{"num_hidden_layers": 12, "hidden_size": 256, "num_attention_heads": 4, "num_key_value_heads": 1, "head_dim": 64, "intermediate_size": 1024, "vocab_size": 11932, "hidden_act": "silu", "norm": "rmsnorm", "norm_place": "pre", "norm_eps": 1e-05, "positions": "rope", "rope_theta": 10000.0, "rope_fraction": 1.0, "qk_norm": false, "attn_scale": 0.125, "bias": "qkv", "tie_word_embeddings": true, "parallel_block": false, "init": "normal", "init_std_qkv": 0.0289, "init_std_o": 0.0, "init_std_up": 0.0289, "init_std_down": 0.0, "optimizer": "muon_variant", "learning_rate": 0.00809, "lr_mult_up": 1.27, "beta1": 0.93, "lr_head": 0.00825, "max_grad_norm": 1.0, "warmup_steps": 200, "schedule": "wsd", "decay_fraction": 1.0, "decay_shape": "exp", "final_lr_fraction": 0.0, "batch_tokens": 16384, "max_seq_len": 512, "doc_mask": false, "train_tokens": 213500000, "max_steps": 13032, "dataset": "wikipedia_en"}
Each number is 500 + 50 x the weight over its row's rms, rounded and kept within 0 to 999. Layers, rows and columns count from 0. Numbers have three digits each. The size before them is the row's rms in percent of the matrix's.

# layer 9 MLP down (transposed), 1024x256, rms 0.0531, rows 726-821, columns 32-63
088:466449487499511516503223471455581501473526516575476531503468488554524527487469473519475449519479
101:525457477510451575570426488529554507485578518477534452513591554474475528541511565630417527447445
100:461450422548482491470541580460505383561551490562559491469470497497489485541466532482405435569484
094:453497465501498519581510568511581495472505595445478380510546539495594571532404541463465478509459
084:498561445474454530379384523499475470437465435457542453554451492470473528555506456480522497450578
099:519466546502488452584560443561506454559527504473552568557440421487507482509386517574471571520495
093:430447447426500494503673536566392535455537452550436517557503532423506492438558487419533586509474
098:556427524477446501474416437518508476524442567516542421432472458557494497538528438480575613451493
085:527412449552521522429456368548431559524481425458483527507447576468601500526493448506455425546480
092:485554553493598487564506451507583549441558535500443486525388489406458512491386472431483550529575
091:531478472527603525505472482556552480463498484514519475538457406535381460496548464515428467505589
085:495515487473500556453321484471454500597558512535461491516508560483467458526463552560502531517500
099:580457553485488509558490489467543543485518523473588527532535477570494457518571492445479527631502
125:539537626536599481489439530548499486569526561522451445506518561472454483406570518507504517516431
103:475545592554510496510632441483420472537451493478467492539534501561470471480534450478405529474502
106:514537531474491541464540521487527515530505562508445538560548575507419548457554464531481516579550
096:617419542528507580577397600519477509460467541508546561455469436442468546544533443405551513513548
101:475485531508485469553502494562496533517584538446400488489446559524437423512516447472453486421546
098:490525511473477473576472513419433398485520555527565461580484552460456478419527451536380495495434
105:579427639491532437535549471486454515527468438504491591371499505506509408487467442480513524525528
090:444424433503482503447340511548515490495576432458421533568452553473546603513440465553503540504498
104:493425462569493534523523470508491509497495468591472471442572453567511495559517461456487545580519
099:484491485520480492468401377433448522463377555516462493546521518513455510476550369411520602513455
098:488492543578514586547595447510442566573478473508476643518468538522576499510482471516382441521536
105:498534479457529491470620456469547503459560508490480406511558641578537468556535592497562528534499
101:484454556573472494470447527436510477503488455622474485507406562564468486438544443483388510506595
096:511439527488447435475583497545511580470354507612488504482499513516476525544409474576496481348510
100:498525546548498541453492447480550447546549570504487526580486436616545544528445523613491493458458
104:487521461595561519440447407472380497518499482553448515552545590513490540571446420535433515390511
087:518579482448470444493280477546538555451605519567490489448515491473375519417521473490476483489464
098:439605491370502488455477452502496608487466525466520511466461533482551469455477668577465475477527
111:491577576485558570494632412573594567504377512423468508543557548598515495496522447544498490492568
103:511455490459466463495552520474536540501524568507493602403502527440487483545521444509425562506478
099:510524552458564578568462544547449521484565519422564448548503416424514559468491527467438509523393
089:478475460459520505532313542503509487561532505584450451511520476593528510435444529502389499518432
096:540547494458474492446401549519528506569401451521454485469494518497494568497536498421534543516448
098:481413465525456508539557435524492528517503525542431565514515465441496469464510513522609531531553
113:536597598433524442537553469555490579542537519403458561438489490443604541479462519551572528516498
115:585407519486518573580436474487445522481557525576458456547513430478512511470467544551334452579487
097:640482548426407482563434343510491464496553501522446521582500480449552417519552552574460494447505
098:504494517446449531501417497493538540502565516552512464467453463600403519502440496510447500494451
104:510445538545446556538415505549547506470496563457545549481574510468427534484501403470609459570542
098:511533530534529498525433541501469561544512471427516462422448500478425427499532545621482424536459
104:571493524503512537524580430505438474433464505590441442376536415517571450471544406478523462501508
100:487420501561487482489412490453564528401510380599454528508391487413464521565464443486486522481593
092:293528506511484479446439441529563508466508459484451605464425486516502458532533541461439554443475
095:464537428589367503425410425553544500569560455535579427536467583436545431535528490489404467522465
099:494493450550406465455546455385538477453465530617466577600577454496502556490481431475526502431535
087:509398455485514466525442563435600481531378531549403575454488543599513591366476428470504417545355
097:527564446447471363492460540537566489488428494544497500472559539473487413518431481522493442514614
093:539527567494438534483547543445528438476492470654484561520517569541426405402539447512485474520502
103:515516550420514567489516544475529477471557448595514349467488478475447570555535536544455548481558
107:530490534454520525574572446525515436613434541471449542452504465434469499539547555400463523489490
100:475492512432454502435301371508591518436466565527530474481456500431484484569533423445470433524459
105:544546513441511389473473534495478496466561489499555566489585605435454508521580517506572534514456
103:518547390453557494380426428455518455484465523441456475546454455494561430482547399498498509536515
103:501486563553451559549444524545539551500530454464625428469460480477469604522486513565377504434511
079:583582479510572483571274481512475558440553488541453491432519535474548392395466529496459455573493
097:564498387499490413492408503537510517428561559396533515507490435541545513535416553503499467455539
100:474436431489553541547527468555599451514526444542500538503543547512471491544460513496513448559429
097:485582589292486545468574477527507555465459502424544511474426572506535486549482416492543525567541
094:582432480478531479563276484536534407443463558364556392482526448487448463488481527482503495515488
096:552493481528558525388459495513585408592468477504480534457503595446531528604542442497511525568533
097:508506474453406517400370487550482523510543553462513568544492517441464500449512454464508490530576
095:394502614455442441550411560455496466436461548476561540560490465526544478552475424498519436451491
093:444423507486542471586526500544562504584554465537489492463574515423531482570493464430446557428502
097:425531507468469467485302418528590389508601451496533495522550517517616542485567464440615529433520
098:518428525544505589546403493495488506538392550446456532490457446547485438617510507533407472502536
095:460477461489587478468340524404550530495496440491507508536538538396429546471504399442518427560440
099:496502541541532464454441385451386488506417595551492534503489571487560469395495549528521373535456
114:511456477505479443556411501522536463568509459539435549478559510567416536426456491497522451560515
091:501551493445513483566400508487457540429483480497523479522452521576491484422451504510481522510513
104:540437437509556536411518479411425412495504499492471460474450469401627457428435542553448489495471
083:556446570511488546494522505517540527541536481521497525489504549476543502463516485469467559493501
084:381452469428458477482370477523388497465546528504497405462585479437498488500477439478461491516494
098:507574507533512547414530538491491477428556456530413498567403472444475459481534506445488522535531
092:553408534450568477544475465560502484470437431451521428530575556499521473497592590518467527596527
111:505517462484504387462427463467504596464582512504534595516509524512500487548545500546532571565497
104:449542499500524520460430519540419545432508509460509488493446434527522499547566578475581479459571
098:491559624503537578456480529545553575519436437450549563560511638460559540540403456430522532483504
085:504505519378485480514420478544463455487418587505394374466501440484491567466499540473567516560485
103:466547450527506493503593520515468478533503476584496496511593374435384372509502566633492498545511
083:533521512515517469414439455563457477549618462484529459514434529429448411440539482539560505459468
098:473464523422562496487391503592522519504552578499522473408494565502574491533501554538540555419507
102:524399438560558447476337473459572504586491519589576505501472577473521496506611514475527464520530
102:440425478523528587459544462408464456449444549469491524407394565529425563473530488518450543559452
100:511627518497640533466474439455569495469474488513456519531570536403432458466458445445490534541545
101:535536536638509450478421491464384375496466420518520475475520493493550471496501527426429422491482
104:564453514495539536465536523491519495514550461556478573430528420560501444488527467456543454467584
088:503467510548468468505445442570492525459592413526476527531583470554482373444528497522494511551483
110:456629558409492523507634540496487510486524477452522417517568469484556502411432500460541527532495
107:496494511613448456495457530516506492489479492468589597411427465492429486483539513431494523452613
107:604510560464504522457543549453560564369534398600515504419457445472533423429488482566502529535450
099:547486547546520523527447547484538400520536426492404532502551539427528393527484526486400651540467
156:463483487451522407476465606468476509488501544433563481544528414508472423472605453513477547443540
110:445363547475424481528516497477544438499516402537418489464475490552544526500535526498423454537395
# layer 9 MLP up, 1024x256, rms 0.136, rows 727-822, columns 32-63
098:497507500393511448558485565486509535508455457541487513465507446540459439495571506528433559482373
103:507502524529590402543499532508434510444490438416532499498453448483413407477489355510478468466557
093:520483491518508553502531471450479452439507490573452439462487430503558594502539441486505508449539
094:453492567462546482498468456540585590506558578547498506495545553619375482529474522552477528508454
099:530607476507416622528484476444447535451513506551525563430463428465553547468522519507558546525528
098:529557497492497515424508575529548492480361518506456525519442456469584488551558524582491507547540
105:515591382450503511518560443480538525518558387469565525442497543442490544453452519423495473537540
092:505530424447477528536523562490397490525535546455492571513522409545530431450462500535509466475584
097:514465537595546483445494574584500483529525431527547509509451487552508574484512522489514436497455
096:483541463566466495445415510531426601566494524521496636482665425496547453545477503518493528594472
089:409412511457437500463621455406459411506451416488448411444479522540530520612461498550446494573462
106:493534481470419555508492484513449515614312536501511506471560518447559537513520478529563567484485
113:460455470554511452505546379494576517506518514437597477439516506490373531535538579531534432513489
100:520564420528535452571522495569402465545530463502596517471464530508500583486581451628487564491466
103:448487516558482492387426530591502471470477410542453437501577452504502458525541568482586495432452
098:490558462573482453511498523456483508427489494469484616561470464499444555495572479502560459443584
097:515483499561549539537595528478441493516417496521519431585437484437526524418532524514527530544479
098:550488521532592487473425565428512562463506460521389458422417450541533474475545489536560450456455
099:444463490521607472468517559576506516483546601491563426555491415512506469450487464457531533431400
093:506483463474389476461523444404576443626501580421522457481526502514412518503467530590572543474513
105:559483534513468387555470454430421494462396497549539481523534534466519467489446551479529620443524
097:554525511526491457578505572498536504510597496398532442556432578472415536505458603620590442527550
102:527506513516504475540547475469513533466470512490495549478428475521495414447483520531445545477480
106:526435434430516520487547499523525525466581534556511463497440468651444575546482440455467516583448
101:504548530523599437473477571513524565507532494417435530454535440555508464455439494515483539547400
099:507510546531530522459420536490425459505618489448491446421490547516427435525481478500503526529544
102:463555455500479503529427540545486492600497490485493427376470478482485480537519487458586460591496
105:454475562500504493549435410447499524531489572478542555465493464514545459471505533424484576552461
094:456508611490438490417479460491504539512486452561526503559474562518512407539572585498525502476556
104:625526507445471524465466488574492513556485485498402523461516462546448479468597527515577430439459
116:499509516351501501519555535555507546498514442513561469532486549558587409533546444456434420445485
104:549583436418457438537617538428454525476435487555439425574379467509455472470430493559485532639461
104:378583530456442494515457553511406428440477543498476505478582592495477502534407549515507545437513
106:474574491501472489567451489529462548511543527526507489573487358405417532524480527511569453519550
093:457539516392487432528480463442490468444476531530617523507455563452558492465451544407447511431495
099:447481486522446503467533567493488491435574422607552552487511535513499451582476513411544493397585
110:447439638531418449514562474506500542511536514504518553422444446442471579497589386509566469465525
106:482506546461444486514503509497515505520496506488489368470405516495560472529481440506481496484467
107:520533473467503338465504538503517555526445567484524436426485441578551595492509456348557520507456
094:526579522555519512516487528525394416625401470520417596494552521361513558399454539429566482467514
098:496519432488501436459508417384570529428466390413481455498495485533508500541491599472465566481486
102:405516456448456520467578529542563468479510538530443618530530510483534518464491496396512499564527
098:581493537452432513461499547543591545505460498555486482520410576426491575542534532477563432556560
104:480477526460503505472489564609561406533517472513567458528612500562484490541550548478549463563391
101:484493514439437527442530553501565534572406583524538568494478556545498507546478400504562527528501
102:564489544424494503474457542492538537456421534431461462469553478566513496444510553515527615564493
096:537511553445431552449454617473587573456494503577531534411490525437580526541532497488617576452397
093:443467478556444565523468571483480494437510486497487458527443509435623494572563494429507429452516
097:473510589455529520484403597445458539475508606518469554461481411546506573516530479458488485523499
098:547473548597402487533547419485527436522520511536544529451572505514531567619513520551480469552540
101:500558433536427482535514497522454449423581468527447503445650486424428482587533426510458490528489
102:512568548519489481429500457447561562482501481567494477483401524595423565502533592510507561515430
094:434559515441450512473527508509457429469476477481558553562440508591500464525395482510490562505527
098:500435485519435489522489428478462524535418599569577495376487402538568485523470437507526472585489
108:509539476503387386483479496502533471490524457517460519497468440425528559488514445418487510426579
118:516473524586540528515559487478468569481499492411479489470467478536480438458572516603470496495509
093:464483587478567528461509520454582427518378495476459516543464478501464621532414474498555472449642
100:465527537532562465532570429515445427399521489454551370525508510584477511501617518541546489487537
092:404419503460401514445435502481433500411416577585414506443404462435538522486413515495507494499568
099:625519516496562547474548453491536457399445434495474492513424597472413400496571494547427547521443
109:444582500487512516517470585507526471578523534502486508577524470482445513453487467494433552493499
097:417557525528448453504368496459412495472504561516475553522566417514430655536528500475555454474408
094:465538481514518470490571511480511468557545487544588510573473537500491424494514486555533549427539
095:510528443567536598501520495445472524537443507569571451528509550480545619522453498518593530547423
097:490496591571550527431492528434369540380519428476534547463548471466452553448593553458517524528530
102:554485433491561534449450574492425578540552503465482517533464502576523490519509511531514466541431
101:461530511420526583532527528516484500539504471610461457540426483495475418512403517533496417568569
095:529484481626567453495438518529413573563537491534456465480478411521499522566429554432526440573479
098:468450595497418479503588528499518569432509524447511545524539457550447525513492493520524534420552
114:548435520510492508456593531570542537563548498437455519504581532459533384499520532462478522506461
096:570475477431570477521580550417506506588477519474593532435537474494546390444509564445353439527525
103:489527424473487519412583428494593385474446504475491493477452454587557498591460417540452434508457
092:522527500488576449442504510501516426424549568485407466523466470480454539559477581492567514443454
090:512563420483452430409547457513503379520550438440579582470511508577499502439447569477504395424548
100:511535445511508441597500512469499534453471558426520452487508499464576527439502549510509526525461
104:438454514455560562425559541473487482538531598485575540440523475465442472559525492469454494415547
100:489488421496479536440597542480544498491532514462539451547457497487504396473419377552548477567502
111:549436481483512443588573511522477470518494516454456417560547504512439471431544588585499474543532
100:510488508530598550486484471471556452562509337578542523517504513489503557534474595470505480376506
096:430395498602528491567549416507467505489527425523512583529497478510544458575522447531438513422444
102:573432471440558485497552475468433508407497537465444565517545520485353355495493565530473520497529
095:464483544420440508439546540484482539427430555410474500420485462510524528524533552501508552519503
094:393445622485448486449537513537481545538472611501550512441464459511468528556441484456406479536604
108:464429522491556430424512596491421450482543549538520486489501508456527538426538662554466541491568
099:473533462480439533469419513522512462449470494429426468513587452555567492501403617398509549375551
091:474524434531456487477426441510457512599572536504605512443488502516554459492468479521531479536464
093:502449511459479500455491542419515497549567496516490477500462556525503500590594506542497442418542
101:544559555552554524493433474556495408452487539434442527451547519505543469569516412632500378498399
093:379529471491416520433484504481470551544588464512498479445527464518543542504480460522464531538484
107:555559553437511562529593481423502562570538462505557423543543528479381480400628468516448513510573
098:533475495501486454398577525486433475471588471414495512512499566430466497520499472517505473600505
102:520510542524535525423402539430508468494513507473540531468501551426486541467442488493566489539466
094:481539506469514478427459513559482618538511524543522487392486485464492498518425492394444398454389
135:414479466514379452482466571539520580426538488498599490501530505440603462510530395495578553468503
109:581497522529514451517549477415558422512536504545461435342450401550517534424513595484491524521540
092:501467586484543541504490462480466464611420536465465489443497439502467522509617537358572585479469